python train.py --n_layer=16 --d_model=256 --n_head=2 --n_kv_head=2 --head_dim=128 --d_mlp=1024 --vocab_size=8192 --activation="tanh_gelu" --norm="layernorm" --norm_place="pre" --norm_eps=1e-06 --positions="learned" --qk_norm=false --attn_scale=0.0884 --bias="all" --tie_embeddings=true --parallel_block=false --init="uniform" --init_std_qkv=0.0287 --init_std_o=0.00507 --init_std_up=0.0287 --init_std_down=0.00253 --optimizer="soap_variant" --lr=0.00898 --lr_mult_qkv=0.5 --beta1=0.95 --beta2=0.99 --lr_head=0.0122 --grad_clip=0.5 --warmup_steps=200 --schedule="wsd" --decay_fraction=0.905 --decay_shape="pow" --final_lr_fraction=0.0 --batch_tokens=262144 --seq_len=1024 --doc_mask=false --train_tokens=729200000 --steps=2782 --dataset="wikipedia_en"
Each number is 128 + 32 x the weight over its row's rms, rounded and kept within 0 to 255. Layers, rows and columns count from 0. Numbers have three digits each. The size before them is the row's rms in percent of the matrix's.

# down: layer 8 MLP down (transposed), 1024x256, rms 0.181, rows 659-711, columns 0-127
# up: layer 8 MLP up, 1024x256, rms 0.186, rows 660-711, columns 0-127
down659 089:118075143146111118087133179115153090194127108124152150103105077138063107144178199114141152097176140145127110143138140155078129109113037115164074166152095127146150158102111135167143181141123138100165153120077064128146099144161147135141146183157101114075148116158097079123102057113142093182139126146129126181109087198146127103148087142141118076081077158085176091088152200043122060094194
up660 110:131119124142101069125149093159092125118137078147082126118156114094102127159154158075099124138160142092082144187121151064108178149147160097068144103109126136128152126185110180123123144160141129089086064128109130141183134125145113057099184191096097132120174110128179194152158178063106153146186085112153113195143088166127174135161112091110171147117114086120131120130142121112095156146144
down660 110:172149107041132152137156082108122084134134120100106183150134050060187139189108140130147181094154158144118094146131144145097100109066164162128146064137115158119180120106111175078132120119171118123158199083112113100159133127115199138152128107101119158134167106137089085101141140110179111104180124147167175070125107121126136143138130147092129139151138175120067126145146090123174111054122
up661 116:147118152128082144178161090194127100120144131104097130189131096116159132161084116155187093133159126159097108033089190200088152183089137114108157158094136110097201123165141131089102142166139137122134122150127100071096113136130155105095100103116102161096090119119119097076073123081111196165155131174128125123116157120125148156088106094139117117148131170146157130066109154084142142067156
down661 117:138196103115092112097135129139135171099076145187122159155090134193114140126129068097130192124148077072171159127101109056145122195083142178128142113175129125169160100153105097136150155216102138120143118146074130136164131160079180115210119137097104095158164181096158153109141131200078088037134161136114125098189112082170066087117101128155104105096112112093172116070109097120132156182104
up662 104:166155171128088070136154117173102108125061104149100135137118136125098139123106082145060150167126083081135157114186082127159088085161123179171154118192149135120161042117108119105153117164131116123200119146144117131140092122135128111136111132084101124153156169143082202192134103114201160141188144130089088160132130175150106151121111132218116134104120093163128157118068147087191125164139
down662 114:144121076150155178154115093058163171163115130131087065127184144147078112096189119112116111128158136150114079178121147124098136148117133044155134138107147102145170161096118129157120085146144119125072082081101138061124133133179109147101090097135130060150123132166128162151117120103143132068143087096107124117146131139049157218073155134154132116164146184124091139170107132102138118082120
up663 090:094069180130174121141158120073098123133150098124128070106150118084089166094128093154122096081144142131154135091113168104134170114160115116148040134158089126117118067144113157182118164171146166110123172123112060159076147120103136150152074186125155108103114128176112088138112088152147149154112144073085140117114090112128124153120094143141177174118156105111071133083133149145128133189119
down663 088:150153155122118108132084191117199102120133109072102096149095053096140111105112171108145087151164110130162073137175140096067149093144120148066117130076137126167129084146129060117134119122088107112048153128149139129074110107168131140118125169176142113174103151106130114124125148101098117140150080145152132128144158134101130133076146177106121159083190158155076125117078152098128118171150
up664 090:099108124099123112123108089081155157109153165078100124146144147090110163187114090136097089113111125084139093070107152172073174095106088155109194150148119152156154101088088073100110158127131135196159174145128141154108146124152162119139072133151172155175116081115112145136051081089214182161147114116157124146088112135052119178099116188124119162166183163139131156108119084059149089103128
down664 092:155127156126142131074143199100085124139128098132185099131135174172114096126191161164093166121145129164135063110124154119123155200108146173106096156129162140109225172124105086196202133172132126115125122126139159157093103063131159102139114155132118097062117130103153096110142166165103114122124135090159142112155143166167165095197142139164139125149106115077122151058124177184153144069150
up665 097:115048097093090144086100172114149140127124142078116147151109112202077144104166073104080150213133169141145105143124153138137150165158088137121083143157103092087114105191115128139121147116129140160086152083158162216175118133139148111103146145121186136155116084110168106142096168127130175107204107119081134117076130142169129166139163163159144070148093191116137171179134086171107089125117
down665 089:161150158106129111144093151109141067193138136138168090168091092209108110178137106128119157130198127079103148145056183161155078120128105168131138196104112177108120117090084132177109141123119128136151122200108099128154135133153100155095160095085081146106127165156097099059157057117089111131076128128134103143160113153122153061157137136101067083171105126162135105097151088091131128132108
up666 102:081151160079165130170125109127112104111160148138121118083110102127059134174107107097131071149152140092080108062127146159105179093125149088114123104100091151150069159118094080114105198106119138135167135078122113154144160144164140145068144053135125154173103136159089123146149105086116088099135075107154152088138141166104085124104092158128139133093132149149169129150103104149144146110079
down666 105:117146098131159122089114198052088190147089123107096109092108100167172120086152186109149135133177124194123161150146076092164076096150145125141126153154071112153101140128089090122128100140101148110097189157141131079140155175115092137121112108136115106096117141073165176069147110195169127169130149199115085127114165101096180152159123129144131140152087155153146089173161102102134116116114
up667 092:083107082179063104113138086130191121156117103155125134172085166176157085121129108169199144156158130064162153130129098142153122134133174126105113083176084118141132129119144150151168133090147079168077144198156105149058109131104108154139149155090145163117190148079115156147151107110162140114161110098100136115133148079133111138209124162163068091086091087239081103069122097086155128093075
down667 096:115157112128173119130142128162153137108106113044096084167176074094167140134125093102079132131116114186119102153162168111175092051072155137098135111128115138146138109136158114154133118171121111154156154161140094113148113117109097100145183132142090197182096183155114160134142150108051099115074123134158157140156134108076144150124088088140160172159135172077157189115145125129113161181148
up668 103:135140153108180150100149154099142117123116132150156151053159084173100111100182101040184170145091170095116099069071156124132083146114166162161134165117129159119172162167175118087120116139121141184125141118100142116053120123102209103135109144119171128141095150109176129155155176133173110151137141139111132143138140118151101094103113147185156119142166144124186113112124157099159098118173
down668 095:081168144118168130127127097141103124102145084199111100119139141104157153058100072122138077112116174101095094165153066165157096118177140139142130146181114147115098090161065130122083113126194096119180120165176117084136154153150044148098153149165154122128126101107140132104122125129058184169176095198093152092145128152193135071100146140079119160138121088169111117194154076125109136100103
up669 108:074109113100124094123181070115141104060062097180130112123158101146141156156164095160199098149144086108151114129185083145212147129133130156111137114144113170221155125100134063141092100121114158155165143055131171084061107132130139193103128115154108117157112090099157092074152188151118132139104108132150089104143127121093151065131092158177098096093096097128067100134136144099127146117102
down669 110:092044143134175132107089185095107115120085069099143114106100135127149135112144128170178134166072132135017093145177178141087085130123167163149120077127130154177156119120060079130128122158120123132155110107127125123137172152124104184151152147095130128132120070146095077127121120126137176102127092179163121157138140174095134113142113126050123116128096137138109087091120130096140092042197
up670 108:162104145058118130137108121083118139093102132118096116095099144128146190112149153168094103150127170131113124104116120160133163112205136134164143140132125094117084100083078109222143137111098077115122112138122169200138145138139182128136113134158118098091127142152141184154142089076174140136099198068063170114113143138160123157118070141132118045136191158130080133129167157136148144127122
down670 086:146060149129101127158127090141151100117100143172124142166190100109161075117097157120151106085095169137184097104107175121114082138114173066127125154173137112089148149149169164099165123167130069148160127116142140161037140107134164097121131084140128101122150117111142126148121083083091107122116079116107182141118181074093160090155129131121140231161143112123155141122160131145098168170150
up671 108:151150067156141177133141091176136092128158162119075084129050142176089047100123149141138151108124193115107145170084125159069135114120094135140175185069086147092142128152104124075087122130156107125111203157123086096091153136143143173188119123099138185151125093083127131095172061136111119163097145188186091142138059153067079173155176140160160143104144144156108062096140139116111156134122
down671 111:141092118020139139150078165121115205073145118109065172156046137138138115133114115113136103106206121119148127177124140114126153092144175175172129169094112142172160114112102091184159140099148117101087193119095162056150151122110083125141115162103122142095148135126153082121102156134075125073089138134188084097105105081117110172109155127181117194103093119124173167145075184143190167106128
up672 091:093146131070062109124202122066133074147106131097087108108122107055126177127133163111126145171200150125176174140102150065107079125110155098103132125062071128108112176133162213131156028103162141159102189100132146163123129135104097138154177123106109140137156118162149143119152122169092174149127093114132175135114120099132053126149132196169136129104135143124083161174093147115097085153087
down672 091:154109135148116055113111152092106162133183087116190099160125169187160113099171096149140162125122183155072058142168124158115173119152132088089096154211161129155151100157092107128110203124063139116166133146102090101101192106126136130122067113127175126177106132101084128148128129120200164156152153149136116135079113115136130127117135096055127175147122136107148125077128171177142130113113
up673 110:096155106143058155088133085110111117120119051131102133063161154141134199120165079061177179069124127090144094166126132135147108118166081126148140143114130145107149140178110167148103087114181158127091169142164146151167099142072114134112143123111119124138121185159107203152044127073179126124156130134043128128117122077102111104077161222105115160099073155139117170174157138114137125108157
down673 112:148177141138073181117150087134087118150110147171083098117127163172137113102130122133142116129187111097215105076129128112093144202067150078147213104085144167142139102070120051087153173138142108120089120108123139114119125167117081165151132134132125052157128134076065160108071140132114123143172109143112150182144133091062116145097097129095147127138165081107091119170183206165113096132086
up674 097:096131131105127117126130059143185122122126148118126116131114150118150100196081169047128177071119174140148141145112144144075148148163116117112153163099113092084081059144110166168129128117134202146111129184164088125170137105140149095120140080145143104183082136138087192141071101062105168188131130103141163088122144114140081078158101157109203165178126176090154123114129159138091122168158
down674 103:141070081139114150094096116138118143144068108164119138169123150153176112135105136103100147162054123107129155115108125112113099117135125058079165137105110122179141125085125103100142113151165137150168188089168168128084170140146102179129118147131175105038149119150119107103105138102138117116183180189103109109141158142188189155112097120086059121134170147111071049133166135115141167174093
up675 101:115125114157129090110155141096085159058157147077062094140101131187126127145120109175183140151064114229147114162101146144086130145095177107174181161128148148114143097106153129163170110081109121167101121111095130120147142083107153133157142157101105124148095122088106129073172120133106060098143093119116115118161116094135073108122149172081172113113158108123195123126125106072122137124109
down675 102:151073137127108142175158095105074120173157123175113129112082103145148154126085086146168150081113064234142066150142153182088149163155176097166122106127134112127149072146113141122087131134159136126153158143151182143126122140136152086136133128100067138138123157136119099122114148066127097163127130148108130095132091133117118126085112109093138146141162112148103147085125134141077148092093
up676 093:106085163189155096103148141157141160118113111125122144129184124118171113104136088145124117101155131148107194155053132060153162121138104081144091156188146091092112159140123138151115105126145184175194082088050183123125123127161112122080089174130160110150149131095131087124106189112108110143122132131146084075112144143136102151089071206134174147073148138130134131137162123134103183116147
down676 095:114147137123133130157148141130086152133098152149128174187152180159176063092120084178146127120143155164113118125150097149170081086104143135117142109180119094141151080154126051120118169085141140135092120182141182171139154092106097122125094133122125083178140068116185102153129116101137140119116121124166023130160173142106096101108100112103058141117108159108121218124098108161163129169160
up677 104:119107181170126137138118135091146125115087111127110122103070125129096125098168182111192152125113117137161138103253099190184107050158105129102108136111132082158088131166138168122114128124162110109138122135098151126117144101102134127129089166140147129063122176175189141118046115188109144145173201113121082073122062094116146163132097100162133115098112154148163093089095145189108193104067
down677 080:183072189142057122148150105120183110132097094091118153129165133149107105175110078163186166128100056158101151094090108098131082120148114195114159142151137165107094153120111192177137112131132130091143156139151159151089099112132106083088112095133120142112133143074103123088156112105151126172154089110104131105104100119115121182136174097139046185098144157066170161090108098133184144138142
up678 098:108066113104113126190105148141123140056131125107105127147132148119088126101081129083083177110182193101069098124176094104123099152104093122168197136136118134090128094092110109124171110131140133107144100150112163159176126118135119122136136106075171125075104130149091181097141119118168159145139112154168100129130125159088101126130105129145152134105164123101100089174136162093170193176132
down678 091:158078131124172150182131135163160156152127171100150156166109155099098132141109085123119114086111158102147095193112110128141081105125114111161117125167094170116121130111121112164138114119122107131175150167111123187093131097124127128099083083121195064142114084122126135099132126122108145097156129085155088122088122168197152133141064117086073086226124196166114099117088172108184176100102
up679 101:134143133126123026145147079132084167102136084147098103135140099155140099054081148092103070128056154138100146137133082088162117139072067140092133120131072112161180151086147140175157132052108137133142209185127098137100118067130040141089123116106146085042224109164121146107108108136086166135102124107160144088182084126116102178142149118113100091136099141141186096128072085163112137139178
down679 103:170184186108127105140131161100105101164146082103165149130170124143127085077129114100145151093138084081098119064106113129157149100134086130109128148098061133149119151069057122126150171118084141116129118131137116140157097086097083113116103074145183100094135093126127134080159109145071117167091180146163152125150113104155163140128143128094121160172136107131115144114136126125190093189141
up680 095:193120151167113163080158102142104103143130137144087150096139085111149097177103158120110130150118154182113175136097088098141219131102104141116139198127197151194176109147145160096104181137130169106150168095154129113128111097169085095088086068129107105146143144124128143084155066068128107175104106149130196096191104058098121130079119131106147104106094106065107118158105106108069160136177
down680 093:067164115041196131080102145100172138124157102118181122162146145133144201062095110200079108147048155089054118104145098092105150160166189094081099116077144110157112137097134053156108106138125119101096106179212107114102161102107189125144132097174106102065096083121133153148128170141104053111174148139096129128136080153187160155141121130126100096108115121154155139092143142148136120149143
up681 099:106167131094150105104131092121140141160105115115174088116105147117108126126172179142059099123129126165153170098128135175142084156137146120082099130067145112139095131208159098101184128125116135110092125105073131094127028127153110143169111115168107157117123111070185193098132125070112128106154186127174106085122091101131122200045148133148176081137121117216092135135168148087142131127124
down681 096:083081089167071165185130096151126117165179108144114105151133122092110058119121085147118063169144050129135063154164135140102160116140108118086122137127141150123079073085140157099139157101151172128111129147210118100107115127124131168148171043198135116107120114188074183117155149099087151165185107157118116143188152133091111181165089141138152121087098174191125113129111125075182106107164
up682 099:099151136164122158124075136120164193147144110094115155185166134151119166146101155127138078113150090137140122163147115121139117177139160136141156129131120159163136096089152081182149129139179113110102144141164116131113122116159059172104142154073160143149138143123103185141141119114115068062110126117100123164154093108119116090125176149122120086143142173102142036121154072119115145132123
down682 098:123102111116116113120140120074142175128147117126145175112089142147096191113129131150117154132133186117112131079120115178144142093168145093111105128137163051089158085203121149118073146170102102153129066192084123108155100109105139106134122096150072121105172128134135136116119158062129152143147126143114051109093152104098107129104126106123090129181120071148174137113178153120163126127140
up683 094:061159164142097135091157092115141138095166136104139134128152075140200130130125121142155157099099151138168155167089148151160142095103081104149163187135141100107061114110158103059167125038133049157137131101167149152119127088115174092141089100132112158160074136146099155115184194103140170183131068155129094107102153111115121134175152130144177161127085096165162107183168113147091153105117
down683 093:173106115114134145149105189126197139099057137168094112098147148187089167154072094136166179140157067101077114150100159104120135186108146138121171116113154126142147153061175092146102161178099145133129116123118128156124088164111102095137102096084122115121153145062173151110128071148125126112108176183116130124162161166081107182115134115128077119101171116130138108093148124088123117147178
up684 092:125125160080116207142109118129106109149115152149056153124108174160106158129118144141103168115079119110178117132145150101158215117073131122136034102155091127116130143102142073128120087161120161156082229078109101171080168073114114109130143098122180098185091139127081134139140131127119077088164153143156153145084109155089070168141153141153156129130171076132117089082094085073168122108134
down684 091:048150089082020086166164100131141133108118144151093111135126108213143117088114078190154157130118177167181131085167179159102129122104157127110145092119139171131145102179151104108118127070117135142122141117169086117129078113063138140139145077124131108100078095085146097179133107187175116104140093125163120006140128096113133101096170116097103126122103107099129157140104103152136104135127
up685 107:106156130139094146115183135124153146130104140108102130098174128092149131108072158119123125120196131141145180184108138106147133142134173121085137090141136093152125121151167135109113151147146104195148153115112074113053065164116104113172184069129051142155080134179141165052076099134051118150112121173099141137160087178148160103123078153189146078149159123118138146150127107114076111162137
down685 103:065171114141136144152113146145064059114153110194076165155116150110136131113151166134148115156127119098133095130168078140127076116181117122197110162112152205119113145162134126172139192141117102095098137087161221108074135104170168079194156157151113101136145197133131115146078156140116120119178134182097113116133180130163102132086146085080123112171133136164118123133159130134173117126084
up686 105:116125089081143154205186112118112113100140118143117143175170154131143063132118076152110144152091147139126154126163111118105096136112165088157070138123133048131107159122118087171108229076092056150148181136135201125109111118179197140162183083087085161115115110143148158109130119065186066146111151127135117133121145093157114113114121161135120110114117095111084107175148191175138138171062
down686 098:085169125158099121158138129124144094126129141070173152122135146110150153098091159103125142108088171166061122104142113134139107132099096151016146148121161114153225117164092180099171096160195122133136114066182067083141183154115107087117140151091095165114064115099123148166157080136158181160070097151100145075110113145127131142099139120119106134093119085068166187155128109158151136140113
up687 107:141084118097146165181109115077159134195131141071166098110170115158133132130124196163067116121079137127126154110115084129172172124132134104153070103099171111109136156127099097113142142185105111082117068118126176111136130130132168123145126172110095057135102120166121135091121108126131095134113148140138096190140115112107137165082167086142148139102201164151105121125125169095086154102139
down687 105:105144054122105150186147143064105123106135142107154103129110111147097068110148106185126098129184138115071162136159123130134098145150121137117150138077106166128182189125141152098091093095143108129123147120159175101119121164130109100108178120170064069155174149157076103164167158132094116107141134138138175144155096134132117074089136175129142144102107109177108118115100126168110141151145
up688 109:143136130130145122137172069150121125176147166140145104137108055129162195107179098086160194136156125142186114037120166078091100111132166136149177117151149058147138151125137177141133116159123088104099138189174140151151137106146107126101115143150135164118093130111154168133049132099191110125144126122109091105167122170091067090087150108142202119122101087073154113156117140111160117031168
down688 110:097100147114178151080168117127103201106170115069129153090044187087153089100079139108144146072170095135123121155168110116129059157089109135120149150147148093166097117157134083184141085138099102141139117136121157125137188119064117064141117132128165115200152125103113100177098140107084134092120117122114122121126102123123061126165175143101117155118173158091126189147136121130160161186113
up689 107:129150137057102108183080172168143169128212094148145173101084102137094130124103112112125128186091160148167112178087085135118089128148106123174129117149078146064124152122125137115163125147100119153121110090176183126152104152062143122137124143129132126110079093112148082179191161172149165119145096102098149120135086120076099155137192108145139164124151133122136159095056144186143142068137
down689 108:121142131186139127108081162148133124115125194091128097193183164147110167148096178097121159145088086168152140166107187108171093122151182100107148087157139140152129144097157121152143151115156105076130184168136093144100155085129108099111155108179085103156084172142095059108133153158102098133106142146120082143167170102153090160176080161107127116134193091112083087098183171159139157162099
up690 110:141136090139186108176087205094151150105113133108090115124201151155192182126163104107068169065147103081134143058143138114111129158094158123120095134200125123145117176202123145131110097068060143093140067109121146076120086132143150107112168166123139116116137199068124111147143189089199194128158116147080096049141113155124143182152109095117137158149148144081140158135156141180139127139084
down690 109:109123137126149126121132148091109153117135077099118181125127113152173122111064132138124089073088126161152122120141131114193081136168124137083172134112132138136087128199146191096118138121165079134125176109173126076157127095175138113132102093090122148139094148188110142153153135085168155152089138120099178140125111148135110096116117095063164098102120086145168178153128089178132158158109
up691 113:103124148159130209120089075121129125123103157101106126135090150087107100161117128103097125187178137160152088138167124168081166092156151154148095086197156155134096117121156077084106146128140160074143139159187183147104137131136105101102125129161129183092141125124108118099117088179121091080164096149132107099085122091134120121134152105141156210099120154180115145085138154172151059121127
down691 111:108142111091158116098131086130160108111068142090166153137037145185117103117133166133162057117124088125111189129149158162097120126079167216166119152217184161110163114131121116097112064154117141145150096165116123151117158151099080112118146152097121193100196069075173105157152115123169186128133098137114077044113176101078112158082115104172139159134142112155161177087099147110106126185096
up692 092:100082148152173097161137183155108200074103175120125107134170122173108094136097091123102117103164130093174104160133119186102194165134107168172082127113143132132113161124168104109102075170083147119094115129095072107099180135123147130122129185106106106098142105180126096132118137162178116093119150155100066053108227084135159123101138119156116129188120139120046119167168081136176130171082
down692 093:147163120144150136152113172201115069196100119101115118133143181064079115130149164123125176078152113109121204120168116146168131143052190130123152163125123090181141097139144134150218148115106099108093167092132118143141133067133168129102126170088120127137108129131071129164121107098171098129193142100152112141144155156149147066141166152163156119112078134106164121101162146119100044167122
up693 100:123158151077131123139177155127143124168143114096164151126116105093159159130164170146119143112090154118096139102076108180187142084112166136193094074165088156094069112185120126104149123129100110148148133138120160087076119155136161145183168149178079137167111153169113099128071128094138100090116106178077142127122130127098107133088136151105183142103114173128160153063174112169113130108111
down693 089:149131130115156119102127160128099143141090041135108149175053063141164084085137150130152196114116133155095129144147150140155142171114167164143143131173111191101088130148170119152116201093138111119081161142087145120158089130110133137222130139131149130136156061151084114178123170106091136099135061093139152185154100102146111149126125085095146160155046125127164147132137153133080101141159
up694 096:086144116068092200099139109097095135123139099098169109191114177153091093108116116125167182166154108145092127182128136158120113115090159104101083183132139195117124121080160114117126223119117063065123151110100105127103158082174099148173132136145169106185100094110181149047145155123128105106103156110143067179134130085108097144145149117133095139078179010145130143124148144123098146131090
down694 096:134120141121101121166111063084154064186108126117076096178129103145120077130172075165125152088028187175151177086123147116117148137103135092118139147149148129159107132105175138148123113167098172132147118127083126159152158118154079096145089115155063132147120122117132073119048034096146126099118157121107142112138116157054147116133148128139114141151102123139116079144137183135147124127122
up695 097:085141169156163144120123163138128114140135145088088115146136069162171046140137153050164148132108179080151111129099091132142127126115116101124124099142152108120143048191126127123168140126075117072131129179089146134115110092206129117118152082158116136088101113103089101159143128136080123086148081139175159155123180102140124115138151171113144130173077165167130166114074165130168134155176
down695 099:096127108074052068131146137122143112119167096136138107088176200137169147097144113160116172148116167141175144152124139111142144148179078135173121107125101125101111136107120135176046069137144109171127078138143095139180174125082131139148135137117154099150188107089149113084219139139114128142182183119070075106183063117157149147131137091094124153096172142081158150135122131204137115129079
up696 098:119160140114166127101133105147155127129110160142121090137103087106125078156123145187178141184172134079106124030154143119125147131120130154112121127172081157148110116078157131178088132136083109085063130176090148101123071066099129135119111140145128149108169148129150146080104154140125126144076154127106163173138103195115141152098159174092141187101129129132091095064146072138116136108078
down696 099:164107057122121143102139145183131125137144178145126074093154152134174118119104091140147105057146085106136061092163138096165139119135093093161171064112104160151158151165113167175124177070141137140142199045100141080139081170122103124168134119166103108135096116064130085083125116153173076123101130102079166136086129152089087166115192125147152082183118144151121111167144159114083162140088
up697 103:156127163092148179131173114154099065112185132088151124125103129159151138164199099123085083135152106143157151126146155160147136126106150059104168166119165135103119154114098154089119101162106167133100054087118077131175082173112117100143151085156152144147130119144058095121085138114132152137143154098168128125160140173150098195173108146127112083108103177167086103085100100078114124110128
down697 114:073122175203168177157111166145112118128107098112130119153075123141167118055084094154132152105117139116140067091150134125141108120121140159138137105144100101140078115134156126140071145097149108125113165181120125081132138093171164138102140133145067100102133160122140201182155121153154096105147112188101114096111088156116220099120171105135174121185130128126151147122190104130161135089118
up698 097:098122125172147160148158157133127159120168174095103091148036134161148128117108121158132092125142160191108116119068119053060140077163107114146132140131148134115113107123111186129143164078063103148167075081115153165151131092119158159123156097129116113071158111128130178063133084118099101107100099075155061131184142145100116157177062109144132105097127181147154108111119155096111030159134
down698 104:134161123118141089103156131178123113111140106155154140180112140133124129098174157189138112136138118115166126115153098156144142122120095128114126076158067183146057172154171119097162111157136127153131145130106099079126118085111097081097132102151099111122111139105124109144120076136146146119132146204100078068098098109133073069117121153188152115105163147140099118153197111154096096108107
up699 083:135143126126129174160119056111066127066160126147173098093122148163134189122150115117157127172085132131120119162171137140132094057112176085065154101104148218143119096199126118109149146124063193053157197124119130149164103170126096174127079071140111130110152134050154064162128162104089142174177144103090181175129093118100154074172090094147160122152166162135127131096101178158128141140145
down699 082:115154122117083093131116137079185113199127136112099128088091087109146085112138127118165158088150150184130102105089115134119145162169092143180077136049149084151154090122158161155079113151154113137144072112143092103152066143107171126106170105087139110121122068162136168141080127118152128145060122179181102089141178197115111174074143151125082114074105127082088142161204146112171108113177
up700 100:100124156130102124149161103124137120054150074071109103167113145083131153087226126093175184123119133136164107110064132099149203098137103102188113087146102102122118134124081138159142110141127103128108071103194104106126102144129124127100130149104126134156149068089094111088142147125123124075159057088159170094096145084184146146148148134133132112124128164159099146132164128125134153111076
down700 080:163102142178123101127106108090110089096116125128105108170073155179137149103110106099115138086132131143080098133187150064166151099077142140061179112114101120151148140123087079128116130100177154135114140152110157126126135135155117158147162145124050135122104151149138095082159151136089129159105182148179143058115112116177189106128072083139114105122067141153168166121119093132088099149158
up701 099:159154167113156125086118146169148128104094130164115099106108129191140127129158089108106109162119092119153166139144168112128108162120107113122131111155119119094066109124088100132095066138143122150142155204143158085155078132122088071138160165094104175104151240098159062102173156160117188132094135122194087159076076105087190152162124156126133132143105149148076108075194087096148121139121
down701 097:071120111150054106111099158092120122151196153098152114137108123077112144164136150142216149123150186121132081152084075120120096122111191072088136109110114126156154145153164129099165167092118169116116218157121080167105199127169139139147100131147187133156119102185117121134149095137142084133165143126119153130173136110170122099101104094128147149079155113124079138165092156125141155100066
up702 095:097112068068145144175161174154106152139162112103152143144162150148188120185122161134117145116182165095143207101138125143167130161106201224170087096121163127141126101129096135203137102059139097164095159084133131143136096155113166170148177167111120125127074132153099133165175145148128095138109088094078117095122209137122131162122115177127109074105196082100120116156118075104112132093067
down702 103:119164137091135054077073148149163158126104132165128169083074109176120145087171117211136085123098148103120128120088109087117118126190138119086136149162101136120135093146133148075078177148077123089142094104060072133121126151163113156079140149074164073160182165110163090135080087153158127178101140129134104160106139133124093112111111116135145115199127153130140165144214194156154108156133
up703 096:154112081082114188161140106173134096112123098112095117151119172146145134130096165125109087141064091088120124199087116101171128105093170111142091107120134087057089153160089112101238123131110125115150152122137177170154159101126120138144089180185104092105168146118168140056139112120181154087115165107134163152109125117092119116086127145138175110039141138133122098171130158117127092103168
down703 098:158069145164091118153119152099061116108117109164125177097149176076106127087104152118111119138100124133101087095150134069159110132147065152132146174129114160094107160128209094087097129157114207090139143143103154151121145114089120122110106146121090102065177147147160130052153145189071155113141076140120078172085106142145117176127101149109132167115191126116144123143125160139116144084128
up704 089:144130175118166136151121094112170083157109082160065106103123118132136169131081082148149145158170113139140152128102109139096143119114119091146122133174125102122100172085107114168071171124099125192135090105176066134153182132099100098118086151087097076123178081176166146144141139155134107141113066170127147147141152106087132123117145141075124093078191174172164158109180104090133140107109
down704 088:191119068135157135148188152142140095173133143088155097094122079093110097109106137096175131174102154137199201159105123095056080116141112173208110186137081121125142083116178118152131105085172153134141141117193106133150129149126092178137074119164146158149143125105118142117145197109082169137068101129111097138199142149098146158114125164167181182107197137148109112113070127126166110122153
up705 109:164110126111115113164182143184166113101109067081107079105144136143197148108159164143194141151183172131096112097121149101121128076110114114157070165082135109122108142098121130153119101097192142124167200151153115177148129126161109152152116111152057222199117170103071125107167131112167100185108108134125148126146101144111169137155115148137099183143181129125134128128121066147048120135117
down705 109:092164093072124170218097104108119107134163145183113102156138100192121102120081137181142070114111183130186158145121058118115099128113167074166123102137136119130041205126129133136122083128159150138127150114127183139104094158161105169126124173118158122115150120124140090113109138088130119135118131122166148162092154095169143106101150099104156111113145132101064201149129112142121074149169
up706 101:108187130118141176127107137112062118180100141129140180099164119041118099147139155200139113200127120090177111156138150116129074086104097135119066053135087161109134115078074136122105137139153093110112138163152134180097088135146164124133154129085156051114131097147116089173135114080134154104120126136154114108136154088190082133143118131147163120198162153153134141088146140157144134192112
down706 098:116120095063098121168146074155186134089115152090080079137102125177122161164164111066139136062127135137070164135128114123076163162179190183149175183150157149129165133197129078128123126132092145175106171154132112177148158105159134092128116129146159152153119130106096137148128139138140106132167066109091187136079078123063137181126102146099148100075164140097074158118113158127117105094088
up707 094:126124142169116134128065138141110102126081072166169119116177152128091115152127152124197197121092132115117133088088081202094114180129135120086146132161190141081107061088106062113106162132100118152066122135149097128153145106170133102139117214107083106074147122122132086156145145109147074194096137164138179103111155150131097108156018073162097119167169102122165141119157108113135134136131
down707 094:075158132178103091107166095131169143068144123118171148069096149131179154139140091120088132101062177161133140146088182096088136094133087143125121109083110091145104120102143146163130147083163198135098122139201108108133108124110112142147103164061117105159048155179170133144080175133172153109167158139117173164103151094109099106147096158150177138128130115109132131095119158105131071115164
up708 099:069195136112184108079124145131108109176101172115139129105143178101155138138149106106113112122129123148138137153194091124160118128111131156236123119088133117185135086108190116106127219088071100127135189122139154139119122094108104156161121092073150099117142146117180153116128153145144123134192136140133122146106163168104134132095136150107066074074147125091147120155145170133121105063123
down708 101:157066125169092123176163171091154089054096103121099162127115105142107116092070075110127165138174165112189167140130090147148086123141161066089145098163138126066180148112105183152088102102171108195171113090146095141124113135078123142144175091152094138113110123134158127143094204071123087162089116110093129082146155106156070119170144143128157075139126080151101167151103106182166102144125
up709 101:094137124141132175098168114158152080105113113133097081187111105163142210159169123110168069163118132138103161180151156205089129155119160097150124113130152135180157129131080144076180169140117132094157190139118130118138108142130156180170123121129106123128155119232092116129101134148090086096070118095136155157180128139119163110129142092108100185106169093027105171104095135031169144133166
down709 102:135086105152115110138120062199103124125106113109169131120128068147067114122131151154133115114127097160110149118094138108152142154124114141162126160104109110162126165131165183058105178130140160191141123094124056087148139098164149076100186085102097114075082116182092157119172098150127176140155140154203131176121152130110116142076105118168207156122116144094134195142060122122151156131110
up710 092:090145214115132140153168133144143108133088118115143119134079071124177134109177154103116127127112116172127111134212148141160119077039103087102157102176123133128052166140124151204125132153161128159133106178118124113141162103149142152193052117081122119089122144153143125110107113150133055150123134152084177114132075106141112096141099182071059141141135172093125157165120169134132113141141
down710 088:104104096141115143142180066162129112116145118120151140115124149102127102125097128116188135139114131160157146083092102169120180111157064091129147098120166159116107146131119115109084162127172156164116134145169117207098135155126088086103103165130131078109137174101114089115123144146092097170085087190071137078059056161104091170140125186087116109097137094121079129102161098165127090139141
up711 093:114127122165157192129094116130125104081114149132127122114128155156130101170105202056195137168138118143089156139098111153078120086172144148054112113105123140130089107135083134067105119101130121100164121069152138103178208143153080106156109127094151147145127095161081129108078140123106086131167124098079138047094067149136134103114087114069135125135115171086130141176086132101100126144090
down711 104:201107123152135177085103164076126125071086124138058068104122065130111185156136125098121153122094150199158173100148129164114158172125143195143111029084119086097167115157118126104143113131143108170135130104142139131136148080137172113141099098121119112167113160115126116172144149184114099067156101119051080102163064142122094103135088138191152109134082103130121124115126114143171140174156